{
  "num_attention_heads": 6,
  "norm": "layernorm",
  "norm_place": "pre",
  "positions": "learned",
  "tie_word_embeddings": false,
  "init_std_down": 0.00263,
  "lr_mult_o": 0.9,
  "lr_mult_down": 0.7,
  "beta1": 0.93,
  "lr_head": 0.00549,
  "warmup_steps": 200,
  "final_lr_fraction": 0.0
}
Each number is 200 + 20 x the weight over its row's rms, rounded and kept within 0 to 999. Layers, rows and columns count from 0. The size before them is the row's rms in percent of the matrix's.

# layer 4 MLP down (transposed), 1344x384, rms 0.0493, rows 76-92, columns 192-287
104,168,160,178,229,205,176,203,214,212,199,207,202,193,197,224,202,196,190,197,158,179,208,204,178,148,203,229,166,215,206,218,182,232,195,198,176,204,211,171,202,201,183,189,210,212,224,190,217,210,223,213,184,205,180,211,249,172,191,176,240,226,164,201,187,228,201,206,183,230,224,219,188,195,190,198,199,210,186,184,195,204,193,199,218,195,227,222,207,193,178,213,248,189,187,205,192
092,179,204,198,189,196,206,203,166,216,174,268,199,215,195,192,231,231,237,209,235,221,195,236,231,212,234,175,181,208,228,191,159,163,218,212,183,176,206,216,186,225,213,222,208,164,195,180,152,208,225,206,212,181,203,192,206,227,225,194,176,184,211,204,188,198,190,186,189,195,181,166,216,194,207,189,207,199,164,212,245,203,202,207,195,174,219,190,225,212,213,205,194,195,200,247,199
105,177,194,174,206,167,221,202,187,191,215,196,223,242,207,199,199,172,236,188,189,183,199,225,192,211,197,187,216,223,214,205,219,195,203,189,194,198,172,197,228,171,198,201,182,190,213,205,176,217,191,163,217,197,190,215,229,189,168,201,250,205,227,213,189,194,229,214,190,188,163,179,220,214,218,162,204,194,218,205,200,164,199,185,205,205,187,218,204,206,188,196,179,183,190,201,166
101,172,216,213,188,211,269,199,209,195,179,182,213,223,215,213,199,207,191,177,201,172,177,200,146,198,200,202,186,199,195,204,238,187,173,206,179,206,206,184,212,205,176,193,197,191,191,177,213,235,212,210,219,226,209,210,243,200,183,222,188,204,211,185,202,191,177,198,206,225,229,195,206,159,212,194,199,218,181,191,203,161,179,233,202,202,195,175,203,232,205,168,176,213,216,197,199
108,248,209,202,196,200,202,189,203,187,198,229,188,210,213,191,221,202,218,205,188,201,187,191,203,184,202,194,206,220,184,213,212,202,230,194,172,227,192,180,203,199,172,229,228,194,194,178,220,181,192,214,205,212,208,183,192,168,204,160,197,192,183,178,197,177,178,208,190,224,192,162,194,200,200,200,154,194,204,202,215,211,191,210,214,214,198,188,189,193,182,193,201,219,214,159,200
098,210,193,209,224,220,200,230,206,233,162,181,171,180,217,190,224,189,189,190,236,190,203,191,231,256,207,225,205,215,215,206,181,200,202,209,173,180,201,198,194,203,214,198,198,227,189,195,180,176,202,220,218,197,204,215,219,230,198,201,171,226,206,178,135,199,208,181,175,202,188,194,191,192,225,227,198,209,169,188,197,216,251,221,179,218,181,165,198,194,188,197,227,190,196,238,203
098,230,194,173,186,172,197,206,195,220,230,188,178,201,208,206,220,192,179,201,165,216,214,177,191,210,196,207,184,194,223,193,198,198,178,181,150,212,221,203,214,194,223,177,215,221,178,204,212,193,236,162,235,193,221,241,205,196,199,189,205,210,206,227,209,219,219,193,220,208,208,200,206,160,218,196,200,226,199,216,196,200,182,203,185,224,186,206,175,194,232,214,190,232,198,196,172
113,188,203,204,190,200,201,225,199,207,204,192,184,170,173,178,217,177,219,212,197,189,199,186,223,222,179,208,184,181,204,197,185,209,202,213,209,202,188,210,183,204,160,198,208,221,174,183,172,223,227,202,182,182,183,192,213,207,159,221,173,212,200,178,207,173,173,204,185,199,176,228,201,217,256,233,214,217,177,173,180,187,177,212,218,232,174,192,183,184,184,201,167,158,226,215,247
091,150,184,197,194,174,177,193,217,212,224,204,189,191,179,252,194,231,203,202,175,248,200,206,201,250,231,196,215,179,180,213,200,211,207,216,206,238,175,175,182,167,192,206,190,207,223,223,209,222,197,201,196,214,239,227,217,250,206,193,215,200,217,216,176,175,206,195,203,236,199,184,169,231,227,214,179,217,211,190,201,228,178,194,235,180,195,215,195,191,187,213,200,179,179,186,213
094,211,207,159,184,234,205,188,211,210,191,190,189,188,159,183,191,203,197,195,197,202,188,206,217,246,189,225,189,165,188,200,204,213,201,233,188,196,182,186,200,204,186,197,223,195,204,192,184,214,170,149,206,199,227,201,234,192,197,182,154,204,225,202,177,191,206,184,214,220,182,194,227,195,204,190,204,190,175,199,202,207,169,218,190,189,203,205,198,176,185,173,222,192,193,237,225
102,175,144,243,198,211,219,208,200,176,223,190,163,227,208,166,231,223,208,178,206,180,223,196,193,169,197,197,215,187,218,162,206,225,202,217,174,211,210,182,221,219,226,212,204,233,202,197,185,204,206,195,199,195,224,200,223,217,177,212,195,197,207,203,192,194,221,197,162,202,231,202,181,192,189,171,199,224,183,200,214,193,183,194,217,190,171,231,211,212,220,199,199,195,214,230,219
101,172,199,219,197,193,198,202,211,201,180,213,207,206,225,241,186,201,199,229,213,180,198,203,182,176,240,215,212,178,199,190,186,235,193,191,190,202,228,179,218,237,203,201,198,168,204,195,178,199,185,192,206,238,179,204,212,189,147,225,204,192,198,239,226,224,222,229,195,192,195,216,203,203,162,224,225,188,218,161,177,216,212,206,182,207,162,202,172,200,205,195,223,188,170,143,209
111,169,221,187,191,199,237,188,209,190,228,168,207,226,203,202,204,176,199,173,227,180,201,192,220,199,205,198,191,220,183,206,197,191,195,215,214,232,175,196,215,215,181,195,239,199,221,191,136,191,218,175,191,243,196,192,212,211,181,215,155,218,198,203,205,196,187,166,202,168,189,201,199,215,211,179,194,190,214,214,234,212,212,206,190,188,214,194,217,213,207,178,211,192,230,258,213
095,205,172,183,195,160,190,197,233,210,194,208,202,238,238,178,224,211,200,208,202,191,206,183,192,210,222,205,177,212,173,198,194,179,210,199,222,205,190,176,197,188,217,201,213,167,181,190,218,182,198,180,187,181,218,234,186,238,210,204,177,214,174,176,205,177,188,191,200,217,205,205,199,176,213,242,180,213,206,197,187,191,208,168,181,197,203,157,201,210,209,231,192,189,198,192,222
076,193,231,201,179,204,186,181,202,168,236,209,220,180,182,172,218,194,173,209,220,206,213,228,189,177,152,230,216,194,188,183,200,170,214,174,213,185,220,207,190,166,173,191,170,201,213,196,190,191,192,198,215,211,172,181,206,164,209,251,188,205,205,228,211,215,198,185,198,232,211,178,203,188,235,205,210,190,206,188,184,185,240,201,229,193,188,196,236,195,210,210,177,191,206,194,221
101,203,188,196,197,194,178,172,186,207,209,178,168,183,192,180,155,165,194,202,200,172,144,168,212,196,167,201,207,221,225,187,190,221,173,184,217,218,183,209,212,188,194,209,210,198,199,228,185,202,191,189,176,200,186,185,195,194,248,184,185,225,209,173,165,202,196,216,215,241,218,184,230,173,183,197,204,197,184,210,198,187,230,226,220,204,190,225,193,197,186,196,192,204,183,205,206
099,225,171,237,173,208,187,222,224,194,209,190,175,206,185,213,205,202,162,197,163,193,181,214,215,214,189,192,192,191,186,205,216,177,192,212,224,196,220,231,204,165,184,185,192,157,217,195,155,182,205,180,183,195,174,161,189,216,160,185,185,221,234,221,221,211,197,193,197,189,191,196,192,167,172,224,228,209,189,216,200,217,230,167,186,210,204,222,185,189,187,212,205,221,210,167,176
# layer 4 MLP up, 1344x384, rms 0.07, rows 77-93, columns 192-287
092,201,218,247,175,190,206,165,212,161,255,151,205,169,211,224,199,188,177,188,189,180,178,177,193,173,217,197,212,198,211,199,209,211,180,193,210,184,192,169,232,190,189,165,207,200,190,223,238,223,170,209,222,213,216,219,208,186,168,200,184,207,247,193,198,188,190,184,196,200,199,209,163,196,182,198,180,205,220,165,200,214,170,212,214,196,196,204,208,182,207,194,195,212,163,173,191
099,239,193,197,237,233,207,214,196,206,199,220,163,157,196,199,221,239,214,197,206,223,212,173,189,203,202,252,224,176,209,207,183,215,197,173,184,218,178,208,150,221,186,209,188,197,191,197,225,161,212,231,189,197,215,162,199,215,196,180,176,205,186,178,194,224,201,201,204,231,223,229,207,181,173,221,155,208,204,184,200,209,188,212,213,207,193,189,215,199,175,214,204,195,196,242,213
098,216,198,188,204,155,212,166,234,239,201,201,191,209,221,198,208,240,190,177,173,224,210,196,198,212,172,199,215,237,164,211,177,187,207,204,189,190,190,186,175,213,213,204,201,203,174,226,195,201,205,227,217,204,204,189,173,209,205,172,207,171,209,207,178,159,194,197,211,184,190,204,181,219,162,188,208,189,177,228,200,207,194,205,201,218,186,186,207,168,222,207,236,204,187,205,180
105,157,231,222,206,155,190,173,182,222,179,204,218,163,205,159,163,204,203,217,142,164,186,201,185,224,206,194,200,205,233,244,201,220,187,180,211,193,207,208,198,202,244,191,168,192,197,218,200,202,226,221,193,188,253,218,188,205,183,200,170,189,204,215,174,261,196,211,197,199,189,206,207,204,201,185,193,190,179,237,191,179,203,200,210,191,204,244,198,165,195,171,212,183,174,204,209
101,209,214,192,201,189,181,215,190,155,200,231,229,216,198,186,194,215,210,192,167,175,233,203,225,202,201,235,204,183,188,194,241,237,202,209,234,196,181,193,199,176,175,221,189,207,187,191,199,199,189,203,199,212,187,191,208,191,161,170,241,196,203,212,255,231,224,174,195,204,196,216,199,209,209,185,194,186,233,201,179,215,179,163,219,182,189,227,181,205,188,210,185,190,188,186,211
098,183,205,222,223,193,200,213,206,229,185,200,226,192,197,197,189,191,223,181,246,194,187,250,190,182,197,201,214,210,199,188,208,210,212,213,242,203,216,193,205,217,201,203,190,171,200,193,223,217,170,177,182,207,198,178,209,212,183,188,206,195,179,193,174,190,181,196,183,171,184,205,196,202,229,196,198,224,205,195,233,186,216,183,163,194,189,208,265,229,185,194,171,196,164,200,202
106,180,214,214,195,206,219,214,216,186,194,209,197,211,211,207,199,220,208,204,186,213,203,197,201,231,221,186,192,220,173,196,206,228,217,190,176,194,224,196,187,214,246,205,181,190,200,192,208,179,195,190,194,220,217,177,194,186,191,212,204,214,181,198,196,199,219,190,232,188,198,198,211,190,172,145,193,176,212,232,217,173,204,198,236,195,230,204,217,203,203,217,194,230,203,202,208
097,197,196,189,167,235,247,196,205,205,178,194,214,209,218,160,219,185,207,176,209,180,171,160,203,213,211,198,185,221,222,184,198,184,209,206,199,184,233,216,214,208,219,197,191,209,164,186,163,219,239,165,209,179,174,161,205,208,202,218,193,183,165,187,212,212,211,201,216,186,187,215,202,170,198,198,175,185,214,211,204,170,194,182,185,229,205,204,167,229,211,184,188,191,210,198,192
103,193,188,226,197,163,187,229,194,199,227,204,237,218,219,204,213,178,187,197,188,191,196,206,192,200,221,187,196,187,211,226,176,165,213,162,225,198,187,228,185,184,209,209,163,215,191,229,216,192,208,237,209,190,175,218,176,173,235,226,203,176,168,163,245,197,207,224,198,211,182,200,174,181,213,202,192,207,190,222,232,226,222,212,216,190,218,169,210,231,207,215,196,198,186,196,169
103,209,237,193,179,218,160,239,197,219,184,219,256,171,211,216,206,206,202,240,226,210,158,177,213,218,177,235,211,196,201,187,219,215,180,178,220,159,207,208,187,175,190,213,190,196,214,190,171,235,224,207,207,193,220,218,209,204,217,193,206,201,173,175,190,198,214,203,246,215,185,208,179,185,205,208,198,199,189,182,218,181,186,193,206,172,189,213,195,179,204,184,213,237,211,181,202
097,219,178,209,200,205,207,191,210,211,169,230,212,189,208,193,193,190,189,169,173,185,216,213,143,193,153,190,178,200,215,183,213,150,194,208,238,194,190,223,187,199,207,222,210,229,190,192,205,181,205,190,193,201,211,197,187,209,205,193,190,190,176,167,196,199,190,182,200,202,219,206,217,210,227,156,197,191,174,206,195,207,199,246,235,187,243,182,224,188,223,186,187,208,215,220,210
109,235,185,192,190,229,199,180,195,201,160,242,187,201,202,210,213,186,178,228,194,186,205,200,196,183,195,201,202,204,212,180,223,201,210,225,206,188,171,204,223,169,161,228,203,209,206,156,216,216,191,215,194,198,220,195,198,216,184,189,219,201,245,224,184,201,232,191,188,222,228,218,184,184,203,183,256,197,205,213,177,200,191,233,203,226,197,244,197,187,181,210,181,209,171,164,191
095,194,248,236,183,223,200,209,182,186,213,221,185,190,197,199,173,191,212,193,188,220,189,194,212,194,180,213,208,203,196,209,181,225,175,200,215,184,216,228,202,154,166,196,215,209,213,205,183,215,212,210,209,191,199,175,206,158,188,187,175,186,207,198,185,184,223,208,198,197,220,177,190,223,208,184,208,194,186,203,195,235,214,204,208,175,189,231,191,244,194,202,190,223,191,246,166
081,217,210,178,191,237,193,207,196,202,210,207,211,216,224,218,195,205,172,181,191,167,224,216,214,218,186,187,200,237,217,226,221,221,206,182,220,204,183,196,195,199,180,165,210,145,193,172,209,204,244,191,204,227,190,221,184,198,200,215,221,197,245,191,173,215,183,220,200,195,186,207,197,180,211,194,186,203,205,244,248,171,157,194,243,210,210,169,199,217,182,220,177,213,185,183,197
100,220,198,207,221,192,236,207,201,182,194,194,221,216,211,199,234,178,192,192,185,213,218,226,201,208,234,189,177,208,208,209,192,207,219,198,235,211,207,207,168,190,239,219,202,234,175,207,229,185,214,210,213,204,188,204,202,183,164,194,219,185,207,224,221,195,184,193,185,162,205,220,199,225,207,226,223,201,181,229,186,204,191,176,180,226,210,180,207,215,201,205,205,207,209,154,199
104,220,180,188,246,176,216,175,206,197,201,168,205,218,212,195,213,172,237,188,223,183,195,216,187,211,209,198,182,220,242,214,152,238,193,200,165,244,198,208,162,199,189,203,198,234,159,175,243,232,189,252,183,158,237,224,204,200,193,221,208,171,198,199,183,209,224,244,214,210,202,179,232,196,204,215,201,206,183,198,207,192,219,196,186,199,193,180,198,205,207,179,170,234,200,179,183
104,198,161,186,211,193,191,174,199,182,203,177,197,205,198,193,192,228,160,164,172,162,180,211,213,185,189,189,225,187,220,196,199,191,199,209,206,216,210,270,215,180,207,215,186,206,187,220,196,212,208,220,200,220,244,199,206,203,178,206,202,221,201,250,201,177,238,217,187,201,196,223,179,209,225,181,224,207,225,219,174,187,211,241,173,206,222,190,181,222,183,169,186,181,167,197,186